Each number is 500 + 40 x the weight over its row's rms, rounded and kept within 0 to 999. Layers, rows and columns count from 0. Numbers have three digits each. The size before them is the row's rms in percent of the matrix's.

# layer 2 MLP up, 1024x256, rms 0.0838, rows 295-320, columns 0-127
100:462500544546489565513509486466528483464489445594474516528475477524438504484541508527534453452537430551489467470434503485501372496577509459476428480475526445481512602538498478361498482512471509453459496572551514578545491482449590445524479497465496556475475466501522519486479534505495476463543465412504497438573527569558505524504480471515486497484513478451488521443423516443545465545523
103:488509539550529505478577509497469453488517539486491481468469522500527505506477551467452429474494478557480537503469546533492630470434519553509478422546446506482530499510548518528528507538499520529569461516499526480504481493471576444468450470541381421395535516473448531530456497493442448535485481451527504498480495540494465495543524444541530549485476502483493544446460531547482501546581
106:558530486456532454482496434499470542490454489445519545532510520500503452544486481477481513531494485484483554527488480482545524476462454461523493484481465440473435514527568524571544461539415517446495479524519571538529492529495598551511451490564530509563455479413550464462479552499479478551414531410506544549530496519597524567498504419515519478515430534447464503478457585426529496523530
105:597516551465463477470502537454497440552537488488493510523472490449506555577551537528496498457546457441594539545524547515440552458532514608514578516487453510477491561530457530514524525603477579481502561543502523480516434487497570475528530508516521495476426536487451486462542491456501519485529494423464571466522518488549494488489461514481501493498549517509448490536577461462452494495520
101:484505529528517532523580523492514500485439462467498447446505547491448545519492494541486527499557488461414521467525496452502475511476468463445440462500504445482476511585533460454488517484545412468542603516569488483507523537487463487492473496591456569495477471517506503464544499499550431503486559525487445477505519530504480546555503543527503516551504483461521477458513548461473463543490
111:440537532521464535438424504506502449554519553501499520502445547499454520529507499575464516504480469505520466538498498463541501509559557480547556558478490481454495452480507512457491430551513460560468500557544495495488469496472581539502479593519560521505449514518519560538402474511522552417526573444545515531464473539418490404544382536485516544519532485475518597477467550496525470511520
096:499599491509531516495468547505583441541544520436485515491467523506525477545537520507436560475468495553525526513483513522512517450539556422548525479489410427483526486474489385505550496469570565551557521517445527535562503500560474534474466522479474584463404595499502479475449428492476412554470404508508478486481461468524445519470499500461484485519450497441543474534572533507479564520469
107:500562511503512475497474494501467506466560552469553457438562591549481526560469442454525507421427506504485603572498448489528512552575448504463515568491477523539513439408464499525537540465459500503541494524542547496595529518501491508487524463417524492507442465508491510420570530491461485474476512474571488447523570463496589472537573560494484516467472489456476466491508510489501457524532
099:477486444506506483465501537564533497554461509517512524486601457430436517472502486496536480488555433486495530551568556505506588541543524492559520532536462482481513475542513477531474462469456492459498501533469520447403536480568447479527571448442475518548503421407446511519477503583399530548489554491514580518525513458480525529520534552483544511459508502435433501485509485473510491503451
108:545515483609546484522474445510474375520506437518521498512534545510519489544514518448494523462510564535444614542485472527509442503500547480514440594453449547436500477422498504436596473506540469526518493477510538454538425551473524447465493468484455526523511519562512536491480496453499543548533492463445459490511524532491514521533493555529593527512544512506449465465487546558566568481447
095:533519490496536466493487609489564461514492465509467478484499505543470483468516582497418614451486465484520523488566502467513513494520466467487507431449485489584487461510543509569509509497508421559545427542499451465441522506481539562562539542484443491521499499504487500480523490458440479391563496535457633567482562536391506464462449457450529488511563476479558520498490437500551552528483
099:503466519442552512460484573452484473455492463478487553527436501438455428504486538508443470446488476493508474498504436532503479532481527501520551504485476519487496501531539469511503407510478482492465563517517519463444579451452467509467433547489474435500501480528546494491433514489446463481491506454484441558471427500543492553475531532478521469556489500468542465501494556412509506527515
095:521428573531510468509501475534535462504530480531543493458453497528538466519455496509459461454501554508528460567605515525515490490536544551468508514430497505496481522439470491522469499488565494531521525459474477545550518470495458499529445493518551509510486517492482452557500570499456536491472467487476466457504514471510471545487418492490504547507513518522500506572484458612475508444565
092:512526504458533478522533553488466392580501489506504475513471455588472505492505460522559576477473488502570539537513542565523490540412550441479553445531453535466560577528481482495527480482553491476490487489529527422459545492522478499519489509514461497450460534479535501549414527501532518462524498513473469482518530466434448519489608518499496472550477500499555478517485495490494495454492
100:468469450464525508436494511505523498514490482578538452485571507529513447561577498447533535480522454467500519508535537499534611561568504592530504457551562502425494466468503492503459518521569519526568496477436497523495466434544516565492511471484499583448503476492474508440430551521513532465454528561493487555558465443461562473485536523509575445530481514474493569504578508471463513541578
092:547512523500481513513488509585478525479490449481493492478473509473453511510534434497515567482558507499464576600481484501441477516453503522539485409535528576485471449442493536543505558559509544505551485504500558487485481506429509561497471432498507497501462505488468514528518501435495529464565544555555543519542492468447500616469472524443512537440460490508521501457476446480483523514530
101:445626554511541545426474532510491548496523563517405550468557546557449483491495488518543522544508406524515487518509503526497557516481510506565501522515487483437608558513468411540513460597479586504493466532532546481440560531567453502525523475415515520472446530533530531538498464442519514500519442553581477444478501480572518463486506469521503435575480437452571477509474490516479533489494
095:471513507542520502490526616448488597426577476563477489487526525492531463534502533500484559548468503558488443490495467519437560430483522550492449460476461498555503475486483460542500526539481462530427504561465421568546520494511509540503488495504490506428517504554459443452537454514395495525507547540473494490481598525579529520485532498463479530450502480530432588420448469529443476462422
098:463489489541487522451517418450449506545537490482526514422428505500498429494541600467531538519474430443604456510475535535536443605486502499434460521479495471455472457520503519447524524500491487541468515473548437511440499549483585537504425437490555511450526399533513544591508457453406520507527530490521598548497487486563513418457453551513497560487513516506523425466474494478487495496482
104:443464485558509506562454479489517545481512562474551551522477538462545464543458500447477496544495443449469524464500472507522643520464504536461484501376494496467477468514507513502496504459457476490480495500547541499453460467470549486441539559508509458479459539508464445518450513485530482515485501528481498504590504534528517476410489541469568505548543506449531550479516485466471560568499
106:465572500520531504410408529538524498524468490527495438507560519493545469520550528455493505488503480442455525583469515531499507511493459571457516533562519467480490457484556495538530525625506490499503460496468524537520444482542526500537530442485572504553519562496542531490452543549458545552491524483522444568540526578497520528449533551471414465435435515409427492520494508533487488463474
100:495441508465432520557448476574474501470646529535523522504456537552511489526535528499443451552456460616523528513421493436502504478500452542524496505454494507500520461447460454527564512552512467565499452479511473443450450534426482489515477538469398544442470498499513514483478510424456467518521515548512506493527472475485437491517503528495527543499539532528479512451500492410519498482516
109:519429537410394520490554455480473450482415542462475470494490522487545606501606522559585444508517472534485467540574568528504494497500588560585552549525469528513539520523457515475461514465521530463460549546505478451474502437515496525568471586492470506397452525545513485468458493549517552468499416523494493535513533505504537480550472553480486436508547467528528469489515599439541458523432
108:571467507545497538540596445485481504457482527528527538493559491501471538502448589493564513408512508491518578532497538502463483523414563557512477467471504541507540442464517419543524474486463452529492552483560491477420544508561534572452549510520485547430464451529498503507495533469511495485490397547470516500458465482555542463527495507524527502523490537584497531522470549548505535504461
097:534511478480498542422431506489454477415530493582428464563500555529457499485499537468434488523529532518485557479489484572440492484445398535525484513506466518419482472462548476525455475553477493485589512541564482572435514494494529501511544467487452523478523555512548518487476486424522462495492428534571420571471443483519496489468539561496480504528479456489509467498526539450513510586473
089:493523492509526494528416522511523600529512507591500536513492502504512454475510529375506436424549536465450508501517525552504550460442513462475481448531538524575487560484519486512512492536525508552534523467526473455476497479484429450547577501424447531538463457533481480526481477460486470449517452504488461456498517540542528471479518509530551497544498516467518492427511488451498470457485
# layer 2 MLP down (transposed), 1024x256, rms 0.0529, rows 295-319, columns 0-127
097:501552465552446423484550524538511490570486484471504510506515520513532548483555526490498483462506494488441505517513512456511438529461458500511496444514496491528560498445539475556452510513541426495532553482467515534429415486578472444471583514448484544531513440512446504476498574525497515487460483495451491470456430470417518465498481399521510474462507518531500538472593609479460525577468
093:499508461531523556487522463540510420570485484504492496533435512469472514556488519470529525505457511524528501504473557472408489503495552484506555489579472478512412559506587501518459518555592519437472480440534513496546452455578533479543468455549497469531522494512513476489490500543442572520517486499476460521505533481506563438533500535512454514404500505430474495529473494498527513518472
118:493480497455492514513404467488530535487509535543544520467443498500510510436596517471495484432456493519425517478512496418503495513517536539497519521540510586527446618580526452488529455529442574509477535529506514572527509483448534490520496497542525515501493497624504448494576518511432511505544482465505480587488475434452575550482531458458493467538505437515469504501421575505498463453495
106:509406556514525456475414433515516507491443569600527550506489443537487498563564530503495507509549542521543440462454514458461455459503498504501521585512557483461532586496470482463498459481448442475553493471525515498483521576532500569517548509517485486479543438486490506531495450456483602521573521541474511416451460489531447449578474545437560486528485505427476485516572466502488504498510
111:508574473530551496479510531565546494471514458537547447530525485550459513459558557480457526559443518526410475391476582442495482420531484488614478529493541454556557501507547535519475518459443507488491510504533483434470540554584501557535418572492583472437549513476515475519459455492488518505473446519502500535513484556476473485513511595485474501519515480496397488506547494496449507533537
104:480469544474531493521479480512476498445438451433498523502503534503531508497483466492485550419491488532427443465549520503549495539501476522541418527474534524528465462561520509456542507475506540596434502566530549399439460481522433563541552525493526468569422509508549470501500512502534536548542587503494506503483514540481479537492456526416453526507509533523457472566506490516590448546495
084:495484462531541473518462497487491525503476524457580520474475496544490506386507513513471425489477495544499486530565511510555515478486494588437448455516453489540479491475567524578515494439530546533472523481581464537453498523531480542487520517581553563523457426488509468410530524520550591488494492506476445461507488511537408546455520542577523513505473484487460479451426532486449497529502
123:569508556514497520499513456439536622471472455482506407573502439553530486435494505453485496457521511494489572516527459494476537523496530525484518561538505532526543471559530502446528543467518453511436450514517487520531625482528438504492523427530570503441563552525469559464456543512606551457516535553598491490518517504510430571525513544518567550476465568465543495494461495465489569473424
086:506534466422512455548471441493489465451528492502506499463490478559475526562530531477492468428549533570566434413480542457475522492491440402480433423576514469515509517467469434486484528521530460530518470512555498511570498567489457490496548520448543503507530633509512546571511497529532455482484556418547505491486557506506526491559460519537500535602562522478521584473507498501481498514554
102:447519529469500480491427449451525459474526489579499524547480456508526524483470434525586514445446654516504526521537492455474521512545487531439484492516582543511476461516502499476420475458544533539440516545466520482473480522457459541527436500552542449525442525430515484533568540464497414467529511501541489519502500430479484533520569557472508561475500479512459554518512509519479467475464
094:487554526495533480581420462481570527521481581528517547489519394558485509503513535461464438405508543542459470533456471522473443539553518500537562496457543482529545504420453519546433474504446548514483480451487523521526468451483500585540417441456616523515510476486513532482441454475460515473469515480493485456490472581483498539492581496540491503519504571494503496578495523479530506526446
091:547504456483412506528514445504477616541490511459507520454455599513524513497549515514439496463496420489442480529504473516519533470504502521492482488504479491445515497541477519490439489459564511477494514574532493543573457451464498510436462524570519483547545551440513452479509523480477460456531442486512493549588395504403499527481592511480431515518453592449577488535501517568543475531505
079:512461518522509470501514482493465400520536494533554456490584490544473511461485488512463516519478525596466502555517489560503446503487513523485512527503489540503543494504507562542450439497528562473455428559457510446526504513542460532454475469545495488525486479564593492468511545575420450453448511447506505500520479517527465506615454477475516510552498526505530429457521496473574527433549
089:542440471494456506469466537483522507473426543490513489488511530489473531517462489572557459483500570515480483404556536498540470418543517557429568541427560439489448473459547580504473449588487501463462513468527586557555474502488489540543525497474567513486468500506484481487590461500577497544501490543516459412504495505465407530556493568559482495505552534532483502519496549496521449526565
092:510525508488547551458460450453487530525559496563493467438478463480497476523512534466517555513528521460496472483444542472467557520542428540531528505481524555521485573482488501494518496505504479450552486563408519458543409503509570530514472461519469520466579522455573520538529488495521424549502526488455435472538524526508539519543539496451488551528518537519484443532586506499460411526542
099:551521536507509576501506536508486544521553413518503420473527535513461554524540488544522525469453465468508494463514468526511535501535477534522539477519557464477425520470503517546492474482576581517517470489544488541443531531480472534532443564513577510459527602571551516484517493522449505535529483558459526482460466508523457523494490484540549521476500536483486483436464496439488513493492
083:517525493571541531424544511501543499562544501469462468482489515551436573495537499552537517474548505445549467545466556491521500544482478481538573510597476461495451583573503513473508458480474515540562513539431476522570477513496495477527483470537633535525421488472547489521536440540514521497452514460516534472548487517463501500487560522528562507444429512512567530463485569470538460505500
109:569501556484531461493499390535453459510523466465467539473538553562428493485578510550495454429347486495486530508495499505514478420542552498512485567573489500502504533474465561492545506544502574438496473462569477500505468531510488453507451479524480493555517419494530483493473553535465503493510468532567551484491505469528548468482505518523504508536543541520544480518514527466543488545442
090:488474501517550508510504550566471517523413598481482536499496544439431522547506513593471457472518519519523475522475506538520459494526574507512538490522554478485533555480493495473568487470572522557492452517528514449459522486573491526496458509534471497510549547510477551428516572465516421476498519488401577443462550517544582521482502504611499506507528522585545569509497504556500482482538
108:558464515410469467552486538557508506523492520451431490518578483490511523426512488526475512557449524536492513426544487480501532443446459510500538468521438471435492462513460460543464444557505573513506479547532461513522517579515520514601549534454567523494528477577421443533510517481455527462588540511475477533535512541500494512532541519441524529499519455538486520489492516622470490545505
106:523478561514469514506517504488578553461518452520473553549463440531522512550473486508531512516561562514516420553515492511504549488485506538494506531455522527486493502522535502469487500416496580468498523536484515583470432527537633475482457513540560481421532486529519505498570558477461519495556458522546476506466509524518433468474463513473468425513401550397521560412465586520474479475489
092:518405533484491466485515489419453458521469482453523502505477573519496545542492488452456574533478525551542530513538524536452528435489521462521493473502532458497478520440463548436508498533554557523446472458592505519444477542473447553479550467496520477510502509453546494443492525565533502575562448519466492573582526485500460498513536525469489481552504487515529470447533492484528497463476
117:473488496555495516488534496454566505517434509469454533572456487467468522481477499484450529419535516488414479580471549504536536446518429553572540455481604539486586515484482534501522554555545489489523455483445543526570572526408450482508518516557515482508481536514436513511488430481510519518570507491517491459558557535497479562503538561535455530494484540552439441487550479484509562443551
120:520563491465505495578508472501524426501444535528434514502441476477538466485459406476480442475470555552533503550521501508447547433530493533437548503463536491463506471534505454523532450469547482525518562523489503482425519465541454532435526513493567442541483505513504544471557495483605442506535497464457570449503483548507513484480439497553479444457493473576595586502435588418513501528500
103:459538527493476508513482559538492512486448544480573487498442484523557526524516496491536527494571503578519476515482464486506479463518480570473526624501490483498546561523549538482544495558520491480555560521528525508480506422478482486502562510543521490541602536470621537480475514437545462448452519494577475439556563508547483498539530472484494532507541491481496549505568497522518538511566